python train.py --n_layer=15 --d_model=160 --n_head=5 --n_kv_head=5 --head_dim=32 --d_mlp=448 --vocab_size=8192 --activation="swiglu" --norm="rmsnorm" --norm_place="pre" --norm_eps=1e-06 --positions="rope" --rope_base=3200.0 --rope_fraction=1.0 --qk_norm=false --attn_scale=0.177 --bias="none" --tie_embeddings=false --parallel_block=false --init="normal" --init_std_qkv=0.0326 --init_std_o=0.0 --init_std_up=0.0326 --init_std_down=0.0 --optimizer="adamw" --lr=0.00178 --lr_mult_up=0.675 --beta1=0.9 --beta2=0.99 --lr_head=0.00343 --warmup_steps=235 --schedule="wsd" --decay_fraction=1.0 --decay_shape="linear" --final_lr_fraction=0.0 --batch_tokens=[16384, 32768, 65536] --seq_len=1024 --doc_mask=true --train_tokens=168300000 --steps=4832 --dataset="wikipedia_en"
Each number is 50 + 10 x the weight over its row's rms, rounded and kept within 0 to 99. Layers, rows and columns count from 0. The size before them is the row's rms in percent of the matrix's.

# layer 10 MLP down, 160x448, rms 0.0742, rows 0-108, columns 384-447
100:51 54 55 55 62 44 48 62 56 45 47 27 59 46 47 56 50 43 75 60 57 53 44 55 41 32 53 52 41 54 30 58 40 53 50 55 57 57 32 54 42 47 49 53 26 52 60 56 51 50 54 48 46 35 48 43 37 48 40 41 52 52 52 36
093:42 46 49 34 63 50 55 63 20 41 54 43 56 48 53 43 56 46 33 56 41 43 59 42 59 42 64 52 64 33 42 60 56 47 53 43 61 40 48 57 46 63 66 66 27 30 57 50 61 48 69 55 65 57 52 55 43 44 56 50 53 54 31 56
097:58 51 45 59 39 56 59 49 40 46 39 51 54 59 43 47 60 55 55 46 64 73 57 40 53 49 53 43 56 43 42 54 43 50 51 40 58 38 41 55 50 42 27 45 68 46 48 47 70 58 36 37 50 52 50 36 40 50 52 30 49 48 44 37
085:52 60 37 58 53 42 50 55 39 54 66 65 28 41 51 44 39 59 60 50 60 64 26 58 49 51 38 66 45 31 63 55 57 50 48 46 69 65 53 51 56 53 58 55 45 60 49 49 45 48 42 43 46 60 52 59 49 55 40 44 34 45 44 54
106:68 64 49 67 59 44 42 40 52 34 47 51 50 54 51 65 52 37 48 52 59 51 30 55 41 54 58 42 47 57 72 53 48 49 50 65 35 70 66 48 53 52 53 53 46 52 26 51 35 58 39 58 44 53 50 35 50 55 51 35 53 50 49 50
107:61 36 53 49 39 57 55 65 52 48 42 31 57 49 53 63 56 35 63 57 39 47 43 60 60 57 53 60 37 51 35 50 54 50 48 53 25 65 53 60 39 29 36 31 41 43 39 40 48 49 49 53 47 52 60 50 57 46 42 36 57 52 71 34
112:55 75 42 34 71 43 60 43 49 28 75 52 35 60 57 43 32 48 62 44 52 58 46 63 58 61 52 65 39 69 60 49 43 42 50 54 24 55 36 51 57 47 51 52 61 54 54 58 38 49 35 65 53 59 62 43 57 55 59 72 48 37 46 46
095:63 69 48 52 43 32 60 49 48 58 41 50 22 38 52 42 36 39 37 42 39 37 37 54 47 53 42 61 56 43 43 47 65 43 47 58 70 24 58 49 48 48 53 48 48 50 62 61 30 48 60 50 52 44 40 41 55 57 45 53 36 51 52 52
101:61 52 64 50 64 46 57 49 56 71 41 51 53 34 46 44 44 42 43 41 49 49 49 45 51 67 51 35 43 34 58 49 50 43 47 51 45 44 57 33 39 47 57 41 60 36 43 56 41 61 75 42 44 49 45 33 51 41 39 42 59 55 46 40
105:48 60 51 48 55 65 67 40 68 37 57 56 42 56 41 51 45 54 48 59 60 48 45 51 62 52 43 45 28 53 49 61 36 41 47 47 46 57 55 56 60 42 45 52 52 52 52 46 53 34 54 56 49 51 69 49 44 53 56 55 61 70 57 53
102:56 46 55 60 56 56 56 51 40 57 41 61 49 53 65 52 56 43 58 35 46 40 36 68 41 37 50 54 49 54 47 50 28 42 38 44 48 67 47 25 38 50 46 64 56 44 70 72 45 53 31 66 49 50 65 63 56 48 40 48 48 53 49 43
093:42 52 48 50 47 58 50 47 44 48 52 56 56 52 36 57 71 55 52 55 45 69 51 54 52 55 55 34 65 56 38 66 45 41 46 41 40 48 69 47 57 64 60 57 42 45 55 37 47 47 46 61 58 23 58 49 50 47 67 51 61 44 50 55
105:48 56 45 51 38 51 58 52 47 48 49 52 36 45 33 48 52 51 41 67 57 45 67 53 38 47 38 39 44 45 49 61 48 47 60 56 41 43 50 54 56 61 53 49 62 50 51 54 56 42 48 49 37 46 51 46 44 66 51 53 67 35 62 47
109:40 35 59 41 42 48 41 64 35 58 52 71 51 55 45 48 33 49 55 57 55 56 52 61 72 59 35 38 50 57 56 39 55 49 55 45 31 56 54 58 57 61 56 41 44 49 47 34 63 43 49 49 49 59 59 73 31 60 61 45 49 43 52 74
099:49 52 54 55 46 43 40 39 45 51 52 49 52 37 58 50 63 46 50 36 47 52 56 43 40 40 54 57 50 34 40 50 51 55 55 50 51 54 57 44 43 46 57 54 52 24 46 59 53 62 50 37 61 44 56 30 34 42 58 48 51 53 57 46
096:50 54 34 37 43 54 41 32 40 50 52 34 46 64 59 50 58 60 61 75 38 52 33 61 39 53 44 57 53 71 43 53 59 45 55 44 52 41 47 64 55 46 56 50 45 30 61 44 40 41 59 41 41 44 42 52 67 56 49 50 56 47 60 49
096:44 69 53 73 49 50 55 54 49 47 52 62 38 70 47 54 59 59 62 51 49 61 53 44 38 48 46 50 52 39 50 53 59 48 53 53 54 40 44 56 52 70 41 49 47 37 60 47 72 58 61 52 51 63 51 59 65 54 57 62 59 58 45 50
101:50 47 59 49 45 60 38 53 38 46 56 40 39 45 42 17 23 49 43 58 54 48 39 56 59 51 57 35 62 48 55 60 49 51 45 66 55 56 56 59 66 52 53 42 32 51 48 44 48 54 34 68 45 38 65 48 56 62 53 54 39 35 60 43
111:40 68 53 41 46 43 55 80 49 39 56 37 38 75 42 40 42 50 63 52 55 71 46 65 44 35 49 52 46 60 55 60 47 69 41 61 48 57 40 43 47 38 47 55 63 35 47 43 40 57 51 40 48 56 31 48 45 39 49 46 61 62 50 51
092:48 44 56 55 56 52 31 53 50 64 41 34 62 50 34 53 62 64 69 40 61 48 40 48 33 42 42 45 53 45 52 46 48 59 64 36 43 56 66 64 26 50 35 54 60 33 43 45 42 48 56 58 51 63 59 57 34 45 50 74 53 41 44 32
099:65 51 42 61 42 58 36 47 51 34 36 47 19 58 46 66 49 60 66 50 48 29 48 60 49 36 53 53 30 64 53 61 51 77 50 40 45 44 39 57 54 58 30 51 21 51 62 46 49 50 52 57 54 46 67 59 55 60 53 44 49 61 45 53
097:50 37 62 45 62 45 52 52 51 49 66 44 51 65 54 46 47 39 56 54 50 59 56 51 38 48 71 33 64 61 43 45 47 48 41 43 56 54 66 39 48 51 44 49 64 53 53 65 51 51 39 44 48 50 58 53 47 38 65 56 46 54 46 47
104:45 63 44 43 57 53 51 48 42 67 45 49 70 37 52 52 49 42 61 42 20 44 51 49 45 48 54 36 59 37 53 53 41 53 67 49 53 38 32 48 57 55 44 57 40 33 37 72 59 47 42 46 52 54 66 54 44 68 47 57 35 42 50 35
097:68 30 40 49 45 47 58 60 21 31 56 66 47 49 53 48 54 41 42 69 59 49 56 49 49 30 65 59 44 40 47 56 49 58 49 43 57 39 54 64 53 52 38 54 45 52 47 48 64 57 50 46 55 57 68 56 44 48 60 31 56 64 64 60
103:36 53 59 74 44 41 50 59 43 53 49 54 40 60 47 54 51 68 55 46 43 66 61 63 44 57 59 58 55 39 33 39 50 45 67 50 43 67 52 33 50 54 53 41 56 58 58 44 53 23 46 30 56 54 55 47 29 51 47 55 45 57 43 59
095:53 79 46 41 49 54 41 45 45 68 30 35 52 46 46 53 48 55 53 33 42 70 40 54 33 48 47 44 32 44 47 35 26 49 56 47 62 60 53 48 38 46 59 34 31 35 47 44 28 47 44 53 37 22 60 46 36 38 54 47 46 37 57 51
096:55 55 45 58 42 52 47 31 59 44 50 55 40 52 58 67 63 83 65 66 69 36 62 76 54 45 60 53 38 55 51 46 51 40 52 66 43 48 58 48 50 46 34 65 76 37 46 43 49 41 64 59 45 53 31 51 54 58 28 43 54 48 56 65
093:44 57 58 49 45 41 37 50 58 56 60 52 45 37 51 50 67 52 48 38 58 43 51 46 32 48 46 36 46 57 41 60 57 48 49 58 52 48 66 36 41 54 60 50 45 46 37 36 52 61 79 42 70 50 49 38 35 40 35 47 57 59 52 55
104:54 67 39 31 69 64 69 41 57 39 62 31 42 62 49 40 64 41 54 55 58 43 58 44 51 35 56 49 28 64 54 54 43 62 40 48 35 49 45 43 45 39 60 39 53 59 40 63 53 43 43 57 48 56 52 47 51 48 51 36 46 38 58 50
097:48 45 51 46 48 46 53 43 60 51 45 40 59 57 53 65 40 67 47 48 52 61 37 51 66 74 62 39 43 47 44 52 54 50 54 46 55 50 53 54 49 56 48 51 52 70 45 48 51 45 56 50 63 69 42 64 44 43 64 40 57 38 59 39
101:28 45 29 51 34 59 58 41 50 43 59 46 37 44 57 42 39 45 48 64 56 68 50 63 69 53 59 58 49 69 47 71 50 40 60 47 53 68 62 49 47 58 56 35 64 53 42 46 42 55 46 57 56 61 52 55 50 60 57 35 60 50 41 28
089:59 39 57 35 72 40 63 19 38 53 44 69 52 51 44 50 48 81 43 48 33 61 46 64 53 44 56 57 53 72 60 53 49 48 49 59 36 60 50 54 43 45 40 32 68 64 74 49 62 34 52 47 51 47 49 39 48 40 71 56 65 53 47 54
099:48 63 50 46 62 59 51 61 72 46 67 45 51 45 47 45 46 53 51 66 60 59 35 48 51 53 46 47 38 40 49 54 70 40 53 62 67 53 59 60 52 55 58 49 49 49 43 57 52 48 48 51 42 61 64 49 60 57 55 51 49 42 50 47
098:52 43 33 41 54 46 29 53 53 40 55 53 48 48 50 62 66 66 53 48 50 55 54 40 76 44 35 43 56 52 62 46 56 58 33 45 62 47 79 63 57 52 50 61 55 47 57 59 52 51 61 40 52 71 40 49 61 44 55 57 37 38 53 62
090:69 46 48 29 52 53 48 48 45 58 61 55 55 66 57 49 44 43 53 59 59 63 48 49 24 50 44 49 43 32 60 67 51 47 49 62 65 58 44 43 49 67 46 38 57 55 54 40 63 42 43 58 52 45 46 69 73 47 54 78 54 56 61 42
092:53 53 77 25 49 30 44 49 56 57 59 41 51 58 49 62 39 36 48 51 51 48 27 49 56 59 43 42 41 44 47 66 60 56 39 57 54 50 65 55 43 49 49 52 57 58 53 50 59 32 41 54 49 25 73 60 61 47 51 43 62 49 57 41
094:43 57 68 51 51 49 53 25 54 42 42 48 52 53 61 49 58 50 46 48 48 50 45 37 46 44 64 17 48 51 45 42 48 46 58 59 43 62 43 45 58 57 63 39 40 55 47 59 48 59 36 53 43 44 53 53 42 43 52 38 35 58 83 54
097:42 41 57 42 53 58 40 49 48 49 67 52 52 39 33 59 47 53 50 53 60 39 35 49 44 48 59 55 56 71 48 53 53 57 50 28 68 68 57 58 53 56 44 49 37 49 49 48 39 47 65 41 46 45 39 45 56 41 54 50 43 51 52 43
093:49 44 59 57 43 51 50 53 44 45 57 41 50 48 60 48 43 45 72 63 44 53 47 59 56 60 50 60 49 60 45 39 46 46 47 60 51 38 40 54 66 39 53 44 42 38 56 41 45 54 53 56 47 52 78 53 61 67 48 44 51 58 56 56
097:69 66 55 51 44 55 45 69 50 55 46 34 64 59 67 54 57 36 47 47 36 65 53 59 50 36 50 60 47 42 41 50 41 28 66 43 54 44 50 58 56 27 34 61 59 54 56 62 61 47 49 32 50 48 52 57 68 54 42 54 62 44 54 44
092:34 43 39 41 67 49 48 43 40 52 49 59 54 50 29 52 57 57 60 42 41 44 35 54 61 35 32 55 44 48 80 67 56 48 54 35 58 50 47 46 48 58 47 24 46 57 42 50 59 53 43 61 43 49 54 60 36 50 54 48 57 45 54 47
114:59 35 27 26 36 43 69 45 51 60 37 52 56 65 42 42 55 50 36 42 48 59 56 43 44 54 52 63 49 47 51 47 43 71 34 35 53 52 65 38 42 51 53 48 49 53 56 64 64 35 45 45 72 74 38 53 48 43 40 56 42 49 27 54
094:50 49 54 49 44 51 45 42 39 54 47 43 67 53 66 52 59 44 37 48 56 51 50 65 71 49 59 57 35 55 27 37 42 46 61 48 49 50 62 46 45 61 50 60 39 56 56 60 38 33 43 37 52 60 47 54 33 30 67 59 23 56 68 61
106:52 45 40 50 32 60 50 50 66 47 60 51 51 29 55 50 45 70 43 48 46 32 48 43 53 62 44 47 61 49 61 54 62 47 38 35 63 30 48 44 47 50 64 67 49 37 53 49 54 45 58 46 64 56 47 44 55 42 66 38 41 49 16 56
092:52 53 39 44 68 40 53 59 40 55 73 52 56 49 72 44 57 41 45 46 47 58 38 49 56 57 51 44 58 60 69 39 51 49 48 49 41 42 67 49 47 52 47 60 42 58 41 57 50 60 38 49 39 38 51 52 59 55 64 58 52 61 58 40
154:48 43 59 48 66 42 53 51 60 44 64 35 64 47 53 63 57 51 46 45 43 49 42 53 29 48 66 55 56 32 35 59 36 52 49 51 47 38 49 48 60 49 43 53 41 61 47 51 37 54 49 30 59 58 26 47 68 58 62 55 60 69 55 53
096:47 64 55 44 45 48 55 32 41 59 47 54 62 53 40 61 68 53 38 41 39 58 50 52 34 44 73 53 40 54 44 49 42 42 49 39 54 49 26 39 39 65 61 31 71 48 66 34 61 36 41 62 56 52 63 34 62 47 45 57 54 59 59 37
090:50 45 46 37 37 33 40 52 53 48 59 57 46 53 44 60 47 55 43 76 47 44 76 47 66 55 55 45 62 57 45 51 46 47 53 62 42 54 68 47 51 66 52 38 38 44 65 59 36 44 34 74 53 48 39 51 41 63 54 44 56 47 56 54
096:35 48 49 47 36 54 60 36 46 46 66 51 52 37 61 51 55 74 45 51 56 48 56 55 55 60 47 58 52 68 49 58 37 56 44 47 81 38 58 37 47 54 64 59 52 42 61 57 66 44 60 46 52 49 47 35 41 60 54 34 37 50 60 49
094:50 57 39 58 46 65 63 39 52 50 62 55 47 68 40 53 46 54 66 49 41 74 48 70 52 46 67 46 32 55 55 54 43 42 42 58 57 56 56 51 57 49 52 22 49 62 48 60 52 60 51 45 50 54 64 43 60 54 49 46 55 70 51 48
098:48 28 70 52 65 77 55 39 52 47 40 44 42 45 44 42 45 39 57 61 55 59 41 61 57 63 55 55 52 49 38 52 47 52 76 63 38 57 46 51 57 39 47 48 62 39 39 55 54 43 56 59 43 59 53 48 54 68 53 56 56 65 55 52
101:41 49 52 39 49 54 63 59 51 45 49 48 45 41 47 44 48 20 35 55 46 42 27 44 65 62 37 44 64 51 56 48 50 54 54 49 57 42 48 47 45 49 60 53 47 29 56 49 34 31 40 52 64 38 59 53 61 54 54 45 59 58 47 64
092:49 48 47 57 55 43 57 60 65 44 59 53 62 41 57 58 46 53 63 60 43 54 45 47 29 42 28 67 69 64 67 56 41 64 41 52 61 35 65 62 49 58 42 41 56 59 46 47 36 60 48 48 28 46 50 39 41 68 58 60 51 59 41 48
097:29 60 74 45 42 59 45 59 46 59 35 44 48 42 45 48 51 33 44 40 49 40 40 64 67 46 36 27 42 44 42 42 53 52 60 45 58 43 58 55 34 53 46 38 61 41 58 45 49 42 48 41 55 44 63 38 40 52 42 49 40 52 61 37
098:61 52 45 38 67 59 45 40 49 45 52 41 44 48 50 50 55 53 50 45 64 41 43 50 65 38 49 52 53 46 47 49 57 49 44 55 49 41 52 53 68 50 51 37 44 51 78 44 56 44 51 54 50 49 46 49 56 76 62 21 47 43 45 56
093:62 40 42 52 39 47 43 55 60 38 67 39 46 65 37 57 52 63 43 47 61 35 55 56 54 60 51 36 64 79 54 41 57 47 53 58 62 60 51 52 58 42 63 51 56 50 45 49 31 61 53 53 58 47 59 34 52 47 58 56 48 43 43 54
097:39 56 72 55 59 54 53 65 70 53 41 49 52 49 62 44 65 62 41 58 55 39 50 56 43 33 62 59 62 64 51 54 59 39 62 39 39 47 58 42 52 41 59 48 60 36 64 62 58 47 39 53 40 57 51 40 42 56 55 58 44 55 66 54
089:53 52 67 57 46 55 48 52 21 53 45 40 35 58 69 40 42 55 46 63 53 44 55 29 51 42 60 35 41 54 44 47 51 59 36 57 50 63 39 54 48 54 46 42 59 50 49 27 41 23 53 45 41 34 65 71 35 65 46 53 56 47 56 61
085:51 53 51 43 42 42 51 77 60 44 48 39 59 41 31 51 54 44 57 67 45 70 63 57 58 56 61 49 41 48 54 57 44 52 49 52 54 54 40 61 58 35 34 45 57 74 52 56 51 72 48 55 53 53 50 45 46 42 54 68 67 71 64 32
097:50 61 35 59 45 41 33 76 53 43 30 35 52 65 60 49 56 63 53 44 49 39 44 39 55 56 74 53 32 35 25 38 54 50 58 57 52 36 40 53 55 56 45 56 50 45 56 40 53 53 40 39 32 45 60 49 64 53 34 55 46 46 56 66
097:37 56 60 54 60 50 63 40 53 45 57 51 55 44 58 43 56 50 50 58 52 38 54 60 52 72 43 49 40 48 27 63 49 38 37 66 50 44 50 48 64 32 55 56 55 60 63 53 61 44 42 50 41 49 48 46 41 60 57 50 46 46 41 42
094:36 51 56 57 66 40 48 31 62 46 58 52 49 65 50 57 31 55 56 54 55 64 54 56 46 48 56 42 44 37 44 64 57 50 54 52 65 48 66 37 48 68 35 47 65 32 63 47 64 57 60 44 54 58 59 53 49 57 42 42 62 54 39 60
095:60 53 51 51 55 61 63 62 36 57 57 47 46 50 29 59 29 47 41 45 38 53 54 64 56 42 52 38 46 67 42 60 41 41 56 55 38 46 54 42 46 58 51 54 66 60 43 53 69 39 40 48 25 59 61 59 61 53 49 46 43 57 57 30
101:58 58 45 70 54 30 43 51 37 63 50 46 51 45 43 52 42 56 61 29 53 54 53 51 64 58 42 61 26 55 61 28 36 55 65 56 71 53 50 40 39 42 56 49 54 50 47 70 15 62 40 55 69 65 46 56 50 42 28 40 57 23 49 45
101:61 54 48 39 65 37 42 53 38 63 56 46 48 58 69 57 54 53 54 60 47 64 62 58 47 48 47 45 55 47 44 46 53 49 41 42 64 42 35 31 57 44 47 45 62 55 56 33 55 53 55 59 56 44 38 49 55 48 54 35 52 70 49 48
094:52 61 56 61 35 35 49 37 53 61 29 58 47 31 48 67 42 42 49 44 55 64 38 45 45 39 58 77 29 61 49 47 42 50 55 48 61 33 56 44 45 57 57 40 31 48 55 66 44 54 66 61 46 48 55 49 44 43 60 46 46 53 50 46
112:53 47 62 62 45 42 42 53 52 44 67 58 56 45 62 37 41 40 46 64 65 49 54 43 40 78 55 40 44 43 43 53 65 59 61 55 62 44 43 51 47 39 63 56 26 34 67 39 55 47 76 43 51 43 44 39 51 56 58 34 55 49 55 77
100:46 41 49 37 44 59 46 52 45 36 56 60 53 47 46 28 51 62 56 62 61 44 51 54 46 53 69 52 50 38 58 71 61 43 47 63 49 39 39 54 51 60 44 42 61 62 38 36 65 48 46 41 56 49 51 45 66 45 49 46 44 45 32 59
100:49 60 40 40 63 62 51 37 38 49 47 61 45 61 33 53 50 38 73 43 66 43 51 48 57 53 53 50 45 49 50 31 46 38 51 50 60 53 41 48 40 34 50 50 60 53 46 63 37 61 49 52 42 50 50 53 51 59 41 56 32 50 46 57
099:40 61 49 72 67 39 44 69 41 47 62 41 49 62 41 51 62 37 62 30 47 57 42 38 46 34 55 57 43 45 51 27 57 59 49 33 32 43 44 52 59 50 53 36 71 43 54 34 44 55 66 47 41 58 48 43 56 39 53 56 44 59 46 52
097:62 47 60 42 32 53 32 71 48 52 51 36 54 51 38 65 59 61 46 46 74 52 53 42 59 62 47 62 48 44 42 36 62 53 38 64 36 57 49 56 50 46 38 53 40 48 48 51 63 65 54 55 47 54 29 43 57 38 53 68 48 46 43 49
103:55 44 48 53 59 50 46 52 60 60 51 49 57 48 60 49 47 59 33 56 43 44 35 52 49 56 34 33 64 51 70 47 46 43 38 41 50 73 51 43 42 62 64 40 54 39 52 47 49 59 57 56 67 48 59 61 65 41 48 45 28 46 69 36
092:60 56 39 47 46 33 34 63 60 57 56 43 49 73 36 58 44 45 48 42 45 61 50 53 73 73 49 58 66 57 55 44 57 52 65 46 45 56 40 42 54 45 49 48 60 62 49 42 50 62 53 47 26 47 30 59 45 51 50 61 33 51 40 55
101:46 64 44 56 45 51 44 43 42 59 29 50 52 48 28 52 49 67 43 47 54 58 46 63 21 37 37 72 41 34 57 55 54 35 52 34 41 43 49 56 40 40 47 24 49 47 45 57 51 57 62 63 62 49 52 62 53 48 32 46 37 55 51 38
101:52 49 51 68 52 65 42 56 36 40 47 43 62 53 54 56 39 45 60 50 58 62 46 48 47 56 49 55 64 44 49 45 39 35 46 51 46 58 39 60 52 47 54 43 64 57 41 39 64 44 55 35 40 60 59 63 43 42 43 48 44 75 57 47
117:56 21 34 54 26 47 41 51 53 37 63 53 37 35 60 34 51 59 56 47 51 45 54 66 54 66 25 52 41 46 59 56 76 57 57 62 65 36 58 65 67 55 58 53 47 57 49 51 48 61 51 49 30 35 60 47 54 61 59 36 44 30 50 68
094:47 59 52 25 57 38 51 45 34 57 42 44 60 67 48 67 44 55 52 33 42 55 42 26 49 58 53 45 25 43 35 54 55 51 38 55 61 31 37 41 46 47 36 43 39 57 37 32 36 48 46 54 51 51 52 48 42 46 42 44 45 42 64 53
093:40 54 47 54 68 37 47 56 49 50 39 51 39 45 52 53 39 52 58 58 62 51 45 55 72 39 51 26 56 43 54 53 48 54 53 40 45 47 37 50 51 26 36 59 62 64 52 56 46 36 49 40 61 66 43 61 47 46 63 50 47 40 62 60
114:58 40 61 42 32 46 64 60 61 24 70 47 53 37 46 52 33 41 53 60 74 27 62 53 37 52 46 57 43 52 50 54 37 35 45 59 45 44 43 60 53 34 72 55 60 61 56 44 51 36 38 46 58 50 53 52 38 54 70 37 43 52 67 68
100:51 56 43 53 65 46 61 51 36 46 41 57 65 57 47 37 45 36 52 61 55 48 44 35 40 57 21 51 38 47 85 48 61 57 60 40 36 62 72 61 49 51 41 56 50 67 57 48 56 55 45 66 59 48 47 45 63 65 47 45 57 49 53 47
110:50 57 73 43 64 61 35 63 47 53 37 45 52 59 60 58 60 47 58 41 62 68 39 40 52 60 54 66 40 30 40 53 47 53 54 61 49 59 48 37 60 43 44 38 62 48 36 43 55 56 43 46 37 52 38 50 33 47 36 37 48 61 70 52
099:51 56 39 49 36 59 54 57 54 36 65 72 51 49 62 52 36 59 44 44 61 52 60 62 36 43 45 44 29 45 49 65 71 51 38 33 43 50 58 51 52 47 41 41 61 43 47 42 68 47 43 61 60 48 62 41 64 55 55 30 60 51 45 59
095:64 56 62 58 68 46 57 65 41 55 52 51 43 49 63 40 54 41 58 56 28 45 46 75 64 38 57 50 50 47 50 45 47 53 48 75 54 57 56 52 46 63 39 52 44 52 54 50 72 45 45 56 56 50 49 64 49 36 38 53 55 55 51 55
103:52 47 57 29 58 52 67 56 27 39 46 72 48 42 52 44 65 56 42 48 64 28 59 26 63 47 41 49 58 47 48 48 70 56 43 36 57 47 45 52 58 58 57 59 46 58 50 50 65 40 63 45 77 53 58 35 51 55 66 37 62 51 40 56
096:41 56 40 48 52 58 42 39 44 58 50 49 46 46 55 60 52 56 49 49 69 51 28 37 51 50 47 58 46 43 65 30 60 60 58 50 38 37 50 46 53 63 47 36 46 59 50 40 38 58 42 69 45 51 67 47 50 60 46 27 64 40 38 56
095:38 51 53 63 44 50 55 43 64 49 42 48 50 65 56 41 30 54 50 47 66 35 49 48 62 58 41 38 62 58 51 43 53 42 52 58 47 51 49 63 47 34 52 24 54 43 51 41 56 43 56 47 59 61 49 55 62 51 65 68 38 55 46 59
102:58 35 64 53 42 54 55 46 61 56 53 49 66 32 45 57 45 67 51 50 40 51 60 64 38 69 44 42 44 53 41 52 44 47 56 53 57 40 17 58 54 53 53 71 48 47 50 34 39 36 51 52 57 41 52 51 59 46 51 55 42 65 51 63
109:67 47 49 40 64 53 50 61 53 32 63 49 18 51 57 35 30 54 34 63 52 42 48 42 55 40 55 20 47 50 43 66 51 60 59 52 52 44 58 44 59 30 36 48 52 36 49 46 49 49 50 47 43 61 47 60 59 53 55 51 57 36 53 65
100:37 52 48 38 65 59 42 56 76 56 44 37 64 34 31 57 53 69 60 52 43 65 46 39 45 23 50 45 43 54 45 41 50 47 43 40 49 57 56 36 51 57 50 58 15 61 33 48 43 46 52 56 45 30 37 55 45 57 59 43 42 47 46 56
099:69 55 53 39 34 47 55 58 53 54 36 53 52 42 47 36 45 69 54 50 46 32 47 50 44 64 42 33 35 67 60 56 57 71 51 49 46 50 68 48 46 50 45 57 50 65 53 45 45 62 52 60 64 42 53 48 68 59 53 59 52 58 61 49
102:39 42 50 45 50 55 54 47 32 44 52 54 49 34 52 30 51 52 33 44 55 46 49 60 75 27 46 56 54 58 48 61 42 56 32 32 41 59 58 47 43 41 48 52 61 43 45 47 55 46 26 49 48 39 60 57 38 46 52 40 52 44 49 51
095:56 20 50 40 39 47 51 51 56 53 39 38 50 33 62 50 52 29 37 57 32 49 49 49 43 64 45 40 53 39 50 48 52 53 35 56 63 53 44 39 59 48 30 55 44 53 51 62 49 67 44 48 55 50 43 43 67 59 46 53 65 40 35 46
091:64 58 58 45 57 60 55 51 45 54 41 47 45 48 51 32 38 22 55 52 67 47 40 50 34 36 42 48 48 50 74 61 42 51 36 58 50 65 50 38 65 46 53 47 57 44 45 67 61 61 53 53 38 37 54 54 37 56 47 65 63 37 38 44
098:41 49 62 42 46 58 53 35 45 48 57 49 54 39 61 45 45 59 35 56 62 42 59 61 57 33 43 51 49 54 52 56 37 48 51 46 60 46 58 69 50 51 65 48 67 59 65 51 68 36 50 36 79 63 43 56 50 52 59 49 47 72 39 45
099:60 48 42 59 39 51 58 53 41 49 50 47 40 68 46 52 43 48 16 52 59 73 68 32 73 40 49 61 45 54 47 40 56 41 47 49 57 47 54 26 62 53 57 42 67 64 56 50 30 53 31 39 57 47 55 42 60 60 45 50 29 41 51 46
104:50 51 48 40 67 47 47 55 72 41 61 52 45 62 60 32 60 50 52 53 33 61 56 49 69 58 55 55 64 47 52 67 60 47 53 45 48 62 45 44 54 49 59 38 61 71 48 54 72 54 48 43 56 44 77 36 78 50 66 58 56 71 43 64
087:74 34 56 44 35 63 45 34 57 36 46 71 34 59 41 28 55 56 59 59 47 42 59 49 52 58 59 56 39 64 58 47 41 54 37 46 45 58 78 64 64 63 42 45 61 58 48 52 53 29 39 57 39 47 53 50 53 50 61 44 41 56 65 45
106:50 46 10 57 66 57 43 55 49 42 55 39 44 38 45 53 48 67 62 55 65 38 39 44 60 64 53 33 50 60 61 54 65 49 56 42 37 42 73 47 73 55 50 63 40 51 50 41 53 53 50 46 64 47 51 55 59 67 54 43 45 43 61 57
102:51 55 59 48 73 47 60 49 50 46 64 46 43 57 41 38 32 29 48 51 38 44 40 59 62 48 51 46 51 51 41 58 37 45 48 64 48 60 41 54 61 68 65 53 51 58 57 54 51 49 40 62 43 43 53 49 50 46 65 59 50 40 50 32
101:56 57 42 39 54 40 60 50 35 56 49 53 37 39 39 40 53 52 50 61 62 41 54 54 37 56 37 55 56 46 79 57 61 52 30 44 45 39 50 61 55 66 43 34 40 68 58 33 46 53 47 64 53 38 61 55 39 42 63 51 19 45 46 52
106:58 50 53 53 36 18 54 58 52 54 49 41 41 59 51 36 64 45 56 55 55 54 38 54 49 62 51 46 52 54 53 43 40 49 61 76 63 63 67 67 53 51 65 48 45 42 53 38 26 48 47 54 44 49 57 40 37 56 50 62 50 42 71 60
097:48 55 58 36 42 35 42 31 62 47 46 55 54 55 36 49 45 43 52 43 40 56 49 55 39 42 45 57 49 50 50 57 44 60 57 58 46 40 33 45 43 63 49 65 51 57 52 32 44 37 44 40 50 60 35 43 48 49 44 44 60 45 51 67
095:52 32 47 59 28 46 48 43 40 54 56 57 53 59 50 54 65 58 47 60 63 54 39 50 53 53 52 48 68 59 52 42 66 59 36 57 49 45 42 63 47 53 43 52 32 47 50 61 56 53 46 62 29 39 62 59 68 68 50 43 68 41 29 55
101:40 48 64 43 75 69 59 40 49 36 66 57 66 54 67 49 69 47 32 63 61 44 53 51 57 43 47 51 55 61 62 55 43 49 41 43 41 71 56 40 42 52 47 65 68 65 55 51 62 41 43 53 39 42 55 48 48 70 51 46 54 36 42 71
091:51 49 47 56 39 79 53 43 34 53 58 50 60 43 48 43 49 51 65 54 80 63 62 41 44 50 55 54 44 54 37 42 61 56 46 43 51 51 77 60 48 37 56 63 39 42 42 76 72 50 45 36 52 55 45 55 36 59 47 38 46 50 43 62
085:39 52 70 49 53 54 47 46 38 39 48 40 45 52 52 35 57 46 52 44 39 18 53 50 54 40 50 48 67 44 46 54 55 60 52 45 62 54 59 46 62 49 64 37 43 67 49 56 42 64 51 45 45 49 47 39 56 47 56 34 35 48 72 58
102:49 52 42 39 49 54 58 44 52 45 34 49 58 72 58 48 50 57 42 56 46 66 48 57 42 43 45 67 50 81 68 43 57 46 59 46 73 70 52 64 61 49 45 56 52 53 53 64 55 39 44 46 51 63 45 45 43 44 59 45 55 51 62 58
126:57 40 40 67 51 48 43 34 54 66 59 50 47 60 36 65 66 55 50 41 45 64 48 58 30 25 73 32 45 30 42 55 62 52 67 43 62 47 66 45 52 52 46 50 44 50 54 43 42 39 53 38 60 67 28 51 56 49 25 61 71 43 18 45
091:63 44 35 54 51 70 59 46 39 58 55 36 44 40 57 59 50 50 51 47 60 56 44 45 49 27 40 61 62 74 38 57 42 48 46 51 44 46 49 61 40 39 65 40 65 67 44 53 49 46 48 64 50 53 62 45 50 56 58 55 49 59 42 39